config.yaml
n_layer: 9
d_model: 128
n_head: 4
n_kv_head: 4
head_dim: 32
d_mlp: 512
vocab_size: 1148
activation: "tanh_gelu"
norm: "layernorm"
norm_place: "pre"
norm_eps: 1e-06
positions: "learned"
qk_norm: false
attn_scale: 0.177
bias: "qkv"
tie_embeddings: false
parallel_block: false
init: "trunc"
init_std_qkv: 0.0442
init_std_o: 0.0104
init_std_up: 0.0442
init_std_down: 0.0104
optimizer: "adamw"
lr: 0.00171
beta1: 0.95
beta2: 0.99
weight_decay: 0.093
lr_head: 0.00597
warmup_steps: 582
schedule: "wsd"
decay_fraction: 1.0
decay_shape: "linear"
final_lr_fraction: 0.1
batch_tokens: 8192
seq_len: 128
doc_mask: true
train_tokens: 92960000
steps: 11348
dataset: "wikipedia_en"
Each number is 50 + 15 x the weight over its row's rms, rounded and kept within 0 to 99. Layers, rows and columns count from 0. The size before them is the row's rms in percent of the matrix's.

# down: layer 4 MLP down (transposed), 512x128, rms 0.085, rows 486-498, columns 0-127
# up: layer 4 MLP up, 512x128, rms 0.098, rows 487-498, columns 0-127
down486 085:54 50 57 82 51 69 38 52 57 69 58 35 60 55 37 63 47 39 52 47 51 52 59 33 28 65 25 60 65 25 52 60 52 70 49 46 35 47 53 54 47 31 49 34 63 31 54 66 78 25 28 83 54 27 58 53 56 40 40 75 49 31 58 33 54 51 59 50 39 42 31 65 55 31 36 51 65 49 57 58 63 47 40 53 79 46 49 38 41 51 41 06 84 33 65 32 30 76 73 64 23 47 73 65 67 36 63 34 59 44 32 38 57 67 39 78 20 54 35 33 60 66 30 55 44 53 40 67
up487 105:22 53 05 39 36 25 78 44 57 69 44 59 37 42 56 58 80 60 42 56 36 14 19 53 41 50 68 50 62 62 44 57 47 46 65 33 57 51 45 69 39 35 16 59 49 60 59 57 62 56 53 51 59 53 41 43 58 50 63 84 47 50 44 42 41 52 65 65 53 36 27 44 28 85 62 51 65 39 55 88 49 52 63 35 45 55 58 19 37 69 28 53 54 62 75 38 65 40 30 52 41 75 36 45 57 33 51 48 63 43 22 17 48 49 48 62 47 61 26 45 44 42 35 64 46 63 61 65
down487 098:69 63 70 43 24 53 47 71 31 49 52 31 49 50 33 36 30 53 40 70 57 43 84 57 38 20 70 86 54 59 73 32 53 41 49 34 49 28 48 56 57 45 78 44 46 33 69 55 51 45 56 53 64 61 52 32 57 64 57 38 65 54 08 81 32 32 27 41 38 42 38 58 74 46 48 77 49 47 42 50 62 68 58 61 60 45 62 29 14 45 47 58 55 48 67 48 32 64 71 38 56 46 50 66 51 34 51 75 51 54 51 72 67 36 28 52 23 49 38 59 47 17 49 62 59 49 28 65
up488 090:38 32 62 93 23 47 61 59 71 54 67 20 48 51 38 71 60 37 25 39 63 38 35 40 70 83 64 25 41 35 70 45 50 50 41 35 38 54 61 54 60 29 32 35 64 64 51 48 50 49 57 38 22 75 30 39 29 68 59 61 42 42 52 65 37 44 68 59 37 67 44 51 27 47 51 37 30 56 51 64 59 67 73 45 25 28 53 44 42 59 61 60 33 68 51 70 43 41 47 53 61 29 38 47 31 44 59 32 56 43 22 56 57 61 52 39 57 30 29 47 33 53 32 48 60 60 61 98
down488 086:47 51 55 15 67 47 47 41 35 71 38 43 70 72 54 43 39 45 54 53 42 43 67 31 81 35 65 51 40 55 47 53 42 36 62 77 56 59 24 34 77 48 47 37 73 40 41 35 25 44 44 70 36 38 73 68 67 56 58 60 39 38 48 67 45 79 52 63 32 32 72 53 20 64 27 53 33 36 56 63 65 37 37 56 73 29 51 35 43 42 76 52 60 54 45 55 47 45 62 67 50 45 35 69 61 40 43 54 41 57 46 64 55 37 85 32 26 49 68 64 89 41 27 29 32 36 72 59
up489 100:53 43 61 70 34 45 49 25 30 60 45 58 39 59 52 62 36 47 23 41 71 69 69 19 46 50 32 50 68 48 31 51 72 85 63 58 53 12 50 48 46 65 51 37 82 74 61 40 65 35 33 84 31 41 59 57 44 44 42 60 70 71 49 36 58 57 48 71 43 54 33 45 56 53 44 40 74 26 23 75 53 52 51 51 32 38 61 63 60 58 64 46 23 64 21 60 70 44 64 31 53 54 43 35 45 49 51 54 58 27 68 31 46 12 62 33 42 42 49 53 47 48 20 47 35 65 68 47
down489 103:48 52 38 65 36 44 53 43 55 46 34 50 40 48 56 55 30 41 63 59 49 41 43 86 02 39 66 49 51 76 60 60 60 48 55 61 55 34 41 72 44 31 20 17 36 54 77 58 47 45 39 56 55 43 13 22 45 40 67 63 64 23 55 38 53 56 90 43 57 69 23 72 42 42 58 89 32 55 61 40 72 69 60 39 38 53 52 53 59 42 48 57 72 43 61 47 44 42 53 41 75 46 42 70 40 40 46 49 44 58 82 44 55 48 45 12 58 58 36 56 79 53 51 33 39 46 55 53
up490 104:66 27 52 54 28 73 74 55 61 66 76 22 50 28 52 52 53 53 45 70 49 38 42 35 32 50 45 60 73 51 66 67 57 50 51 54 68 30 21 54 66 82 35 59 39 51 37 59 41 54 21 40 48 33 56 37 32 54 47 63 63 66 54 29 79 69 55 63 41 41 42 41 61 92 43 44 55 51 36 31 55 51 70 38 51 49 52 84 36 54 12 50 51 46 31 72 59 34 50 08 20 54 41 59 24 68 67 56 64 47 41 49 54 54 34 47 47 37 32 49 36 48 58 46 36 71 57 49
down490 107:47 53 64 52 35 44 54 35 39 41 61 55 52 40 37 71 03 59 54 29 40 52 40 33 28 52 49 68 33 37 62 39 73 61 55 71 58 42 40 30 45 59 42 57 37 72 81 46 44 32 52 41 44 31 41 49 60 73 99 73 60 54 76 42 40 42 71 41 41 22 60 30 46 40 44 25 40 67 52 51 57 33 40 61 20 25 27 56 44 81 64 55 61 63 56 46 36 67 58 46 53 59 73 30 62 61 34 54 32 48 88 54 53 62 58 56 60 62 58 38 44 68 55 56 72 44 29 46
up491 095:41 49 59 44 45 50 68 33 54 40 81 52 50 47 49 76 75 32 30 58 67 37 47 35 46 57 54 52 63 62 43 47 87 46 37 16 64 61 48 46 59 78 31 46 61 53 49 43 60 56 51 44 48 34 65 45 26 80 51 54 51 91 62 70 46 64 58 26 20 48 57 31 52 33 55 63 44 53 45 55 58 65 42 40 36 39 43 49 76 35 49 72 45 27 26 62 32 54 57 15 43 33 51 40 29 49 40 27 67 40 31 91 36 34 73 59 71 49 34 55 38 23 52 60 52 37 57 45
down491 113:30 56 26 53 62 43 51 49 46 92 24 50 45 47 47 50 61 51 40 48 41 73 79 55 64 73 20 72 43 48 46 65 24 51 39 74 50 17 42 44 55 51 58 61 66 36 47 73 41 34 75 54 69 45 74 60 60 61 46 36 46 25 32 40 52 23 34 70 49 27 62 62 43 53 58 64 64 33 67 66 60 51 31 37 49 61 43 36 67 54 50 16 39 57 49 73 62 69 69 39 53 25 34 29 50 43 73 50 53 55 52 22 55 61 35 50 35 58 54 58 50 39 17 54 45 84 36 43
up492 103:22 65 33 51 42 30 45 55 76 62 62 59 35 41 32 35 15 47 52 30 17 27 46 46 23 60 66 41 55 70 64 73 55 58 72 61 45 17 38 28 28 49 67 25 56 58 64 47 50 45 62 53 45 63 46 49 26 55 36 63 55 49 76 47 52 55 29 63 67 32 53 57 52 45 71 31 49 32 75 51 42 68 57 59 36 61 61 69 28 71 53 49 46 63 54 36 47 50 46 76 52 55 25 20 59 46 57 65 48 11 61 59 54 51 49 55 42 62 87 53 32 28 50 60 52 69 29 49
down492 100:37 41 45 43 56 81 51 69 56 60 48 68 83 55 39 45 50 28 70 62 81 64 80 51 50 45 38 69 29 47 61 25 64 71 45 65 51 80 40 64 44 41 66 38 77 37 49 88 20 54 46 38 27 51 39 54 46 53 66 62 73 50 48 46 64 81 39 31 55 51 31 43 51 21 56 44 39 40 50 45 40 49 61 49 49 53 76 54 26 29 50 43 64 39 45 70 62 32 27 49 26 65 53 68 45 40 29 47 25 53 61 68 29 36 60 34 36 57 35 57 59 35 44 69 51 22 61 49
up493 111:41 48 28 37 38 58 47 45 55 59 35 54 42 45 52 48 47 51 64 80 48 59 41 51 61 65 45 55 49 70 34 51 59 46 64 51 41 37 62 29 64 61 52 38 59 72 41 12 45 53 31 34 59 58 27 44 46 43 50 55 47 42 16 57 47 77 59 32 50 30 67 53 60 58 82 32 63 55 62 59 72 50 61 34 41 64 62 60 52 50 00 48 34 85 46 39 57 26 46 29 56 63 46 37 54 88 52 70 42 44 36 48 81 50 66 40 54 27 54 85 45 24 40 43 61 41 44 30
down493 103:53 73 33 72 49 70 46 66 64 40 39 63 60 62 39 55 46 54 43 40 48 58 52 64 71 17 00 59 55 50 79 30 26 33 59 56 55 70 52 44 78 68 46 21 71 72 58 64 51 54 55 50 53 35 69 63 53 56 48 53 55 56 68 23 36 37 36 58 45 53 44 18 66 39 62 51 57 27 38 46 55 36 58 46 75 58 28 03 53 56 60 28 54 55 50 44 44 58 49 60 55 44 68 64 63 29 59 30 33 44 47 36 78 45 27 49 32 66 36 47 43 58 51 58 51 40 68 42
up494 112:50 47 40 56 43 39 43 77 66 65 30 67 54 29 57 22 37 37 44 67 46 40 36 27 57 50 59 35 46 67 62 71 49 50 63 59 71 41 56 34 54 84 44 30 48 84 26 18 47 42 54 63 53 71 51 49 28 52 50 34 60 71 53 27 52 75 68 54 53 67 44 44 40 32 77 22 63 53 71 52 55 30 70 50 39 69 62 43 48 55 39 73 40 39 40 42 51 58 34 62 34 68 15 26 31 60 50 79 48 42 67 30 41 47 57 51 85 50 32 54 59 30 53 49 47 73 45 68
down494 107:62 33 60 55 31 67 20 35 41 54 20 58 67 68 66 61 46 63 48 53 56 57 49 55 50 80 67 51 72 34 28 39 49 28 37 40 56 62 70 53 58 84 55 60 44 49 62 40 38 64 42 60 78 13 53 61 51 34 52 69 50 30 32 36 59 30 39 51 35 57 26 52 40 29 50 54 58 43 65 59 13 48 62 75 61 58 62 61 39 31 61 53 47 34 44 38 83 50 48 35 29 19 48 68 63 58 56 17 27 73 54 65 72 67 44 39 48 47 51 48 63 45 44 55 44 31 49 82
up495 095:32 70 47 83 41 41 75 57 54 52 54 57 39 29 62 87 54 68 38 45 36 54 38 48 27 40 64 35 70 20 36 49 57 46 53 34 38 76 45 27 32 59 48 43 77 50 34 67 44 49 60 10 60 63 56 49 40 23 56 59 73 44 64 65 50 59 68 61 36 56 63 56 27 58 49 58 35 34 82 69 69 50 64 67 16 39 52 54 70 63 41 57 35 25 59 51 45 42 69 61 24 46 55 51 37 50 55 32 66 66 52 38 53 44 65 76 51 58 70 59 53 47 20 32 44 55 31 63
down495 087:48 39 38 44 65 76 40 85 65 51 46 62 77 56 46 17 45 49 67 46 38 84 47 41 77 46 60 56 48 58 24 70 52 56 58 61 48 53 56 47 44 40 50 50 45 21 56 45 50 43 43 38 58 16 33 57 69 14 69 82 49 47 61 64 28 56 32 43 15 34 40 45 39 65 38 68 65 57 21 51 67 45 64 29 64 77 51 38 44 68 51 45 19 66 63 63 39 29 36 57 42 47 48 61 34 69 67 47 35 49 77 49 54 47 65 66 43 45 57 69 50 42 62 16 50 50 51 41
up496 108:38 56 43 55 47 45 57 39 71 51 85 78 26 40 68 56 55 41 66 72 34 55 69 45 53 72 51 34 59 37 40 22 57 59 56 56 49 33 86 57 51 62 33 42 82 41 52 60 37 67 42 27 55 49 43 72 65 47 62 45 51 27 42 20 50 59 74 84 52 44 31 43 41 44 55 44 35 47 39 41 68 47 29 73 11 41 52 62 34 55 44 43 33 70 44 33 50 30 43 59 55 58 54 40 25 61 25 27 42 14 51 59 53 48 43 27 49 28 42 69 63 51 30 56 23 55 66 49
down496 108:48 82 57 41 51 58 56 69 68 50 51 45 57 31 17 75 42 46 59 60 41 39 47 43 48 52 08 42 56 63 31 68 74 52 92 56 34 51 75 22 20 42 71 33 74 35 67 71 49 53 64 50 33 50 57 60 66 34 39 52 58 71 60 70 62 54 49 37 54 66 68 80 52 31 57 35 57 27 51 44 04 44 39 55 43 49 55 51 55 49 59 50 44 53 58 32 27 59 31 63 38 44 46 34 57 62 51 55 47 43 13 20 40 50 67 70 49 47 48 34 57 66 48 51 61 34 46 44
up497 095:50 34 50 62 31 31 66 30 40 65 31 37 52 34 58 60 59 61 51 53 00 41 25 37 50 31 63 39 56 63 41 50 62 62 71 47 38 68 41 36 62 74 32 55 64 58 53 61 36 48 29 50 53 53 52 28 15 52 63 42 66 56 60 35 63 49 39 73 38 62 40 49 36 43 55 47 49 57 46 76 49 54 53 47 66 26 70 53 45 72 46 53 45 87 43 59 64 37 80 23 60 55 43 26 35 69 66 76 44 59 40 48 34 36 65 73 82 37 65 50 68 41 29 67 18 44 39 54
down497 090:66 42 41 55 21 60 50 48 38 62 69 84 88 70 51 78 30 40 55 62 40 63 28 44 40 71 50 46 13 28 48 45 19 48 39 65 34 71 50 53 56 43 60 36 49 49 62 58 32 43 44 40 56 30 49 43 51 62 53 35 59 47 62 66 73 33 63 38 71 41 64 68 51 56 46 50 26 67 46 46 54 46 55 26 22 12 59 32 64 48 59 07 63 52 53 87 52 74 46 62 60 69 51 72 40 37 65 40 58 77 50 52 40 36 46 41 46 50 38 42 61 51 46 60 69 45 37 38
up498 099:48 44 76 69 18 48 48 62 38 45 46 57 36 63 53 37 54 62 44 87 38 29 32 45 58 63 69 41 53 40 60 59 65 51 44 68 25 45 56 78 54 68 65 63 51 56 63 44 48 19 70 17 44 47 32 31 30 49 36 70 79 51 34 51 41 76 40 57 40 58 60 42 29 44 41 43 40 74 58 47 72 43 58 71 15 33 55 71 43 61 36 42 33 64 68 37 63 37 38 55 31 68 40 46 25 37 50 52 79 65 53 65 56 59 59 66 62 23 75 63 26 41 43 38 60 71 50 58
down498 100:37 18 49 42 61 50 29 63 55 51 58 39 61 62 42 47 30 46 65 31 63 52 60 53 38 71 78 28 31 19 53 40 76 56 49 35 89 77 22 33 75 57 46 48 54 34 24 57 61 43 37 32 43 31 55 66 61 29 50 28 45 58 52 52 55 41 71 50 42 85 41 59 48 47 40 61 45 53 52 52 53 62 63 44 51 37 83 38 61 18 91 42 47 61 59 30 38 60 64 52 56 72 68 53 48 45 41 71 60 50 58 24 51 40 73 73 47 52 29 35 33 58 38 39 47 49 73 49